From a checkpoint of a small transformer trained on Wikipedia: no biases in attention or MLP.
Each number is 128 + 32 x the weight over its row's rms, rounded and kept within 0 to 255. Layers, rows and columns count from 0. Numbers have three digits each. The size before them is the row's rms in percent of the matrix's.

# layer 5 MLP down (transposed), 512x128, rms 0.0938, rows 454-511, columns 64-127
131:168112219149145091080136163091117118121126090206162073075135177109132188132110135148160189128131138129078113125135095118075116110113174124178056131151097117104129196078158124117095133069131156
100:079109126145149109087126114118199131142138121148135129080095127141117048111120117102179169134107140131138112147104137169172111091170114122112071107171130182061111113087119168094122095132110116
077:121124188136113145132150096111208086083112108082100134153141150077152098175143161125184130149084069115081075165080109142127148124160135121115112117186116146127159171171098162143119128151122121
107:082179145114107111106145098102168134108179156091143134128183171200112111135194124172128082123071145126113115095088115126199167103094086098123160120138123117077118148097119121101093134100156129
089:162098105143106193141103125159119136123147117200138105140159125163132126174076160172128163109118116137081116130100155133089126082136130131143133166118136082116140131115109112171091157080075156
080:146160186108102134121147141173158154086151167064113157099148072115171089126134139152138074124159114083157106156106098120158137095167171115111153098193139095165107142115076102174159109153140168
101:090200165139120131107110127162131109138128140041080101119117165125096111109073081139139070090156226125142091127104165163133181105131089157129142159157097117111144119179152111158121095161157156
094:170116175095112060113130119137107087112173186135115124165185161152101125138078151109129156100091107114174120111136133048198111079165164156159083075133174154141142101162141078142106098196123158
099:142148182137135124141130135142163153130098164168070141099154149117103064102110140110134148080137142156125146132096066131151116138103121191157150110101125062147168114067114075135133181119132111
103:071187118087138161100061136168123099130144162202075132098154105096150178150106121120079107189184089138106170074112185117062122169098095119121117122190137140107099131138119085121166131120121102
091:177098163105138130120108149128138153164129094178109154124089053088141169192080135170138071133145109123149108127094107122105082109157143119153140150105122190140114116129106085175154146182133072
084:142093164137136130077151165148120099144103091185096144068090148172037160122114173104165134121127165118113149150104129165102070155093119115095179138096162194172119151098143117185194135127101076
108:074153060103086122085118106136135164124148079089138079088187130166099071117117160140142101209139106100135130142098136071096130108111117188097093161130165120099155189100103108095100111172158111
112:171089145114111124122178103132191104151102116140102125143140115159150164100197119111173128081180141172106119120124133105143151071128093110097101114095114151188132158109105097126175177152148145
097:101105129147123079128100143131095127111187176134170111140148137117179120140102175104158148141124162144189115119153138178176112086163130139146135166126161117157080144078143206147149108177111115
087:162162168086107164105136146094045067195153150200104113098094078169071126143154120110144094087152118187117146124100073141109076132122046135108173153156072161126113150146153143112140142129118157
100:148132133094116122152101123195143154105136112122097149078137120163151112142076193154125110185176109176168165113049143145107157115128212109121115131073116170065130092128134160095133086144119166
091:166163182146064091139099171099125127152157103110101077179174112146125107119184138131138104108147135098095116071115148116080120056110151138182176160136128103146110180128147104147111148190087100
108:129127130114116077098133125144128156103174137083164114112186119082152093159120076172120086137117155062153139054153130103166084053119136160081139156128078108167108135111160136107090113177137140
083:179158134105121146100145158099151125149162127142116094109109150183146154140120120119173122112153173202164089114039126136129144127134156160117092140182138188120186228119169102134113111196108107
107:175152094169150135109077149145141173130134102140113133086137108092091144116082068124106065131172206131146158133131126211082117090119140189106128130134141136091105103153109091127179116087155081
071:135061075121179058132137131143090153147146071092110115150149163151114081113128126139091112166117169158143098138186121148111139184179135132207106137130183106129150121126167103137089150098098135
091:080143182108125055065095157150133104110108175051083135138176139118097104106129186150117130139154133110167111062131148189156183112139116177131133104089151115063074143112146161135160093100141087
118:093142151077070096128149128180131103118126098137106126135166169108150103170099161148166154119168097230072154142129142113079140025112148068124136110130099139164094160153185106123090074147096154
103:077113150155127057127133093094125154126168105111136113129128108144133081201059155098071142089163143096109123159093099187099135068139106089102135130160132089089143096147082210172161160154120124
103:137117157123141140119138069210170019148124149128181142166162119117127117223160144125107095143103104132123121168138139095141094157178128073115152144118150132167125133119133079137115102091131101
081:128144120142116139169171088116106087141187092158082094110163145148124126159167156121101117107056124115124115129098059102109110140082169122088162099075130069146113116089161181117097163105124050
098:185061100115109139150175162125117168171127108221117117081133128145113144134147137187152128125113145142093139139105089196093169110048077140151094128104134096124079118164119096141126163085142030
088:109157116099115127146190182057169134139149135130162143119069088130145087175120104123154112121133076127104112187085081139168132132141116124143115107136106131074171167093098157099086162119102099
105:137116098172111170113121145120149215159082135212150104158114149158115173196176156149108188080121111128143127086152027058090186101138105117098113146145125142190106162160109135160114118101110147
095:194128144139132134118125115158062125107069121192067135139137177098049098191129192135148131099081152157117111137155127083142109156167175159165108137124166108177086102140118182176174146157183129
113:152128172115147126176109128130141092143169068150107150101136142153171132147134113109124154142072163133136133065147091147140083140115102078132115066124128088201108090085124170128121115084141108
085:134167149167123138174177087164127106090122093050162112059084093117129112103159112177110069138177086184123117087075106157156120148125168106078145127131125176099159148102125145106143077207118141
156:103127125166158160119037080129110120101090125119113163135069109120184105104128098135093111119178077074134153131138139194139154143109126168088096152095078128102159095139126115120192163131094167
072:147123135098169145125138150142148102103143112143155145145115084109152042175095163117171129104127105150121090113092110116124116137150166152188140154120156151153131072139144088167195141090120131
100:110145130103091075121169090133070119083165098136112139089121121171137117132147112133131082156145140084186073142089113140109141138125134102060177122187175159119132091137159155147100173101114163
105:186066108134134068094069096125134126119085133164081124168131181163158174140153169135115187145132161096103112137159121080134151127142084116142091180126123090209117117135145133127133184142163155
090:175109132094165129154161085145080164148107169140072084085050143158144133072202106110169106124130109130125140183087159187095110098111101085132088128149129133153159128151151145151103130165105140
102:114079115152150149160087137124158150151122159118131165057140152114084134170133129154088074145156118128097085166156084060150102167110141135136153158144163128148125080163096151157100195068142136
110:088138143120123098072125171167127051128113130123118102123135154166060140130100135097103087145144162178134158064174098127106169162150190143162123140201069079217058095083135169143109138176101134
107:117127170162138084144042115113115116071127166142112156147103167116126139117173162163132147138115135072096102171140144095115130129173130084092193164154143114175124102135178118112186156108116117
086:057137148087156134170079128129109177131178132079127131107110105125153142138087204140159075119168104090173102178099097126181138069130141131125106119203107170102109146084078192106095150140159109
099:078109167103077132123146150094120101072149171191079091134138137142181123159118091154099154123116147142159096147130084152057125096113178110150190133124111140151207193100109086144177152115141082
101:097086126092133137069179169159167098093082187121108131135137123180130133164170208147112126188156101096139131160126093156183112147098135146145175142089128071115130145171141085156156157116133180
086:114099113164185053170129149157124103056130171086116126172152123117158146134130128120121087139129124061137130154134197161171138119115177116089162127111120112078119094121134173142153134139043137
104:146085091184127111132131137133133175149146043185151115138129151115162165123089067160143097100098148177080127147183124085164101106120142160120102096107132126148102112160065100141076212100089089
109:179136151148089096079146161126094094118073118170143155128143082159142113095137115137183109079128137101061145106133129130105089058166130165108106138154161175093113152094164133090151146089124097
106:072080139121095169142161141105113163166154063170180110152163169100149136114117090149127160113207149147071144115097104121099108130113156104098146083123086125047131138179126092108099126061153128
104:181138127159131117116083119134154094160103060200116142126077090098191201104106164190119191112104134070131143113141127139112088172132167153171090140148152094106140130108103154108119127074104093
108:156114151118132071160087110165117091078150193070140129156116171112070113092153170057103134141128095132185122122129164123182118127130072110066119089128130123115108127095104088203155201128135183
097:121168137140121123126125177161119103120163172143121088108140090157082102172066142119169095156138123174113125136031087137201152091164114150129170119185123185144154159125133149095118199120113171
095:111113062157172105127133145134174103161157117161157087139105094134101150123173140122173135119100142143116150180119072119125119128093111125144161094076099127091141153198057076113058128101175136
095:112103140161133055104117120083098152163100113063097154159101129115093120126105098147101153131084114141149090131166095126107126142145127110136140113136187120147102113169113074239099135065089116
091:141181134162085150129187138155092155065140122041109120162169113106117060117143105137154115090147146100116103105108126133130154135144136098054190165142122127140156100142205162173175177113097157
089:086144112145129129157135075090083154196124128122117092087159090114125126109073112118124153171132109085085138126124105157175124065182121170148157156160176103036108120149131099166065164066159151
093:140114124133119155162157120155147123086156129061130090130139171129122148159137132161143157132120162175141130135140164123129142194142174125135098099087077136081088126125112110157139134099091184
090:137076083141090144088132120040099155152154094100100162102106127097137119128100163106126123137131162032114145151129122165172123137118128138178139163124101117131119151123123109178176097078139061
099:120096138158164183121103143115136216126142107103109124155133097077123130114138131077132134144049061163092163134160108117092122188151132126165026087125133119187140118102113125134146104139084159
# layer 5 MLP up, 512x128, rms 0.148, rows 455-511, columns 64-127
101:154124124071151097118095167174135136101146157130095112131169195097138118078108137110160166153166101114167169119101137095120143163172084143157136171139125120093182132134165116128178074140233114
088:124086128153141106080137157140204190150069138145120106134146180133114138140092104128157135118181152138138093158109118123063089118068081160119149184131084125098146126191091134192113129127201138
103:109102070132201071145184155105143124138178100134120098151099127185144149121138093105140149148111111162127116141177131141105138129110112125091104208111127102120127127148173130156084088139118088
093:109129076088137110158127148050069121114135090108158146169082112122118155084130152135166167106158104140124168145222126169133104163109110134181063123124084171110144105141224144142170125110142120
089:111106121099130093114094098149178145163105144175141055103134183124087144171089066123179138159183116160106152124131129118062186112062102128154076167133080105116146149142111142123120161142186134
110:074090140129134132132169158106096112203150147155184171141111071120093102127145109150110166099154126110116103078104138135175196138128139148139109140136094104123129195099112128131153125136133150
098:125102119122127122107095127147136124099075110100138132128066188189087117116136053151156089103126096158108178131135118141071087099133089178123118163090062123131144165133129150233118098126155123
095:108135111132134114123122219108155147093147137138106112171167199158159160070125114081110079153147086174134112150124085130161116089151098120066144175102149133093094091138192124137142067114124143
099:046168069101109146097142112169108109136100122138186126134090096081123126116130108106174152116144159164139086139195110140112146110127127108098152157096147096136138182122107111115131124130161147
096:104109096088154130125089138162120110128125094140122084146160159110145082144201114106139133153148143111104140091154119109121196150122145148090094144154166126083057070168163181111158129124113175
090:131151127126150181147123165084129105067111160114159141127142191167102105037119073132107091111136146162197095138159138110124138136096109081156087107153103066116063088128201192129166110112163097
108:108154143129196140093099158160066171128141121169125083163160152137117136103176137111141192184097130169124104074157084090120200151151098156119114143122094142096168117135156147098130105176170183
109:129135194119122136059115177144149125145103116127113167144189110100068078092145110072141126137156096102184169127149155104118087172113108134137140136116017140092171154129126163134124115163180109
097:077126102124057110145154141146119128119109081111161143161088157101103109113151139103117093130069120121118187141144123120151165164102146119088137117138152154148121110160198123198185107139100157
085:096126128130107130136128146185106097084122152142135151186129187195105110106072118105126111139182139163130194161109151057109157124150087099137051189148071128131174144123109157108134118163165160
097:105136182143161141199097100119134126139121111126101117087156108133153115097107099137149189199150147120102153163108143044164127136149132169108139154095151159045133165109147187092150122138174136
095:103116132159178089090119133128126168084140066118141138122118077096099165156140105128093105128139069116174123122134090128142081139078113114142126114088078117083110124210140141085109125139172132
105:078094074175128094060148127124173140164110106123149148138102109138124116129180097036120153120164127144137104105150108155139111139139078146123113118150056136134091126162116129112151050107157114
093:112089081146162111169104180176142148098136103149171080106095099173102155080129114162110158095174139109104120137180108077076079110145120150121055120132129170126144131108170139127186103113174108
102:137144074113066101183137176103110099124133148108172115135113156109136108091112115133136114115155137155131074106136176101152130131121132102120143140176150106158111155137186140134169068190133141
077:133170109115107205117148096091186148133149121119183150140169138144115165123159139138136125131054143117135113154114179074142138116087139166123097143205166152081135127087110125171142103134109154
095:112161068146111176131147165157159159150186093114098114191092127120138166146165112062161164149125097132059115130117187058182146148057108106148156164161149098077150099118122126071128069072135145
109:119091095128108144171130149139104152142087095086173075117095133134141146132129132151134135135099146161132198129166136114081134160142090153114104091071110127055144139171162150126131135114184136
102:138083115134095092094077098162103150125094063140100111143162130126072110092100089143216155153163150132079151112119103126124157127085090156105110156160103158138142179153111131158154125143159104
099:044123063161120179084094103126152156117106045101101127107163159171092115083135044085113139102109123146176145135123150100098197107096101116102109134119124134151110127146164145177089118148143116
088:137115130141156176063153215092100128149105054133133105145121121123126097119151147122157173096156122141174114105120123114067163169073115126078043213174142104130108162173225149180145111115127110
098:100117157167143146132137109090185130122165151096183119130086138105109131105146157135153115093212087151139077065172122168146110134099129107175113079109121123070113126153140162089149128180130112
091:147121137096126082132122145100167133143059143116101117166159112085151139057153075152099148118119129099125112152180091062121119133138106159128070115116130079155148181148115112112145069091129140
108:108127104112183125110102076136120125176135137172107118230104153163115089184123127132183166237146091144086111100112103119113140166100096145122127141111086165149099174166113151151129128091155147
099:078063145102098107147118133192154162076112167146112078178123161171142154166115071146124172126105085118185144118191098117115126124116062140151138214106071122114160146175114177114130117123109135
111:138132057115079179105139169111079135148120084154146146109177171183106140143117108119104132153115157183135108099133096097115146145124101110097071135085116095092136119124167171157123098162167210
090:135136118136129125131088144140132140127110103099125202193120140135157104076142101161168109189107082124156104136164132085135162155073130198046077081112145125084091183091172136114157107093133195
124:124220143116121176066140163172119182201107074165128100153128182131115138123159135102186122159127138113123081173139128111060178163061075151116156133167105124092111142198149194134144105092176142
080:127104123180159158148093074158154159113130150150128094165077142192129079043143153114122165112227093100126136124120108106093161112130119140129114199155164108144106137091121147145138113129146077
102:136141085072095189158147151131166167189174170095175116168164181170116097159148071077113088123158126117124110105129140090141101128136139194118115120168091122119084144119164132105121084165134194
105:122112128104187074090108152141107121167111090138121120182142164199095122168105117131155108153118151156146185127168133079087153142133108141105089096080115139112080174162130162152136128136147138
088:054137109121150146130179104113183154145143116140125072191163173098119093127106152120151177150166038166103099154128091080136131134133132172108162176150106062098143133160136127089183119090158114
101:121099126139083140093111151166139119161082064122174094124143152135071193150179103146165173144159103128134116121169102103101148126141108095125038081150110140119127112226107146155173126092126114
105:100098110137109098107086195086140132174113085141114151144120092099165123134109117154169103112109087153151136130183108140101197150135089138157095179151119112092148119171110112103124102118166161
108:090157069151185121057119161078083124108108076123131125196168143146064107153066137100145124148141117144160150098193144079084125194185107133137046114147105080108103110118090143127156143129143127
087:148057065112093162157094152132097140158101142107197145136100134139098222140161117181113125137168130135160140121179237087121141139139148098143135205104120080140153115166142123126169121117139125
102:111117135040154129121118104143115164146108133142151157132104152141167163124144092141174087153142094176180103179149147117096121173110126125120137136132127065108149137185169158135130086147128133
101:111170091115108126117140131162165140081173132143141141168152145158114121111128150114139186106090124186108158102102119097105159100170104096116112209179121106067102127200172143098076110128139152
095:124135110137074167150117124103097154144144076141169147098118111149131116090091098099148142119115123165154168119140147121171202150121107214130142086116147108158129111150171168096193120135135212
102:132125117153111153131105129136165215107150084106209132127153163145100147120150146080133149123132106140135146082104185104148158111164096129136106080160152065099200172183136113122235114168154120
102:073131068131077150188155173139109144118173122067083143133132153129114141119152110126132121154133076160154124162143201146141150220107126165079154097109077148091091115120120163133156106124103160
106:122128101080147186132147189167123117142149095164172135172118128160050152090132116116139153158111097130072132095142088128134241126143110101060168133133146126149145156154134143144166107161132146
106:107092154127135122165118111110099201097126085106140174142137114142121057104075088115094190108166102148154132033147127109134205119154097122147104143100166107145171127134149157171158113184126144
102:089168135132148084093125139130112117141163082186117111137133144113122121146085116116118127135152112134099152100158204099149140129127127158147124112104082122093236109146095146114095082192233141
101:145206122052170125131117119151139130102062123154104123128144117176109205125109098128192198149205111139148133160107135106069123143119079137137098159117102152129106164119098131107136105125209114
096:181102100084109159072095147175186111094113134151107115138081158083113137107149110094119153140118133130101123157159173103109090163062111165121139132109146102153136197116130128093147075090162133
098:130126097141115151118120146124151144119109153134185153158127145136113216125170108066211116128132139190126127188106162071181116125072110111106143162149125075091180147116146133142164101108127146
099:128197141141131100146094138159180151161191117128103142123137149135141070142119136063137126161113150128126107135124135086181177124125127178180164185123121090140133170091132128122160092150155252
096:099169108097142177065139093116131110151138118162180166102102190111084180161171077107148109150134122107166103151101135145123161099123113084119146142135137072146168112154128121094151158193162104
097:094112120170133099209148130147097123124109127087100142124090090164130113059130084060158182112156114125124087115084143139132105121138104186142128166198132099078085137142137146126164119158178132
099:151130128119074129066199093167121140158154093106227104121084180168157120135099092102186128118119097175207094138162140136100153100171133138122108130174133081145173121134146113124106084162145142
100:111139132133104063168097117169123134131099155097132170186092109129114080104166119147094125160178170140198110175134129146142107129135134118156144213147145065125100163114158164075088082129131124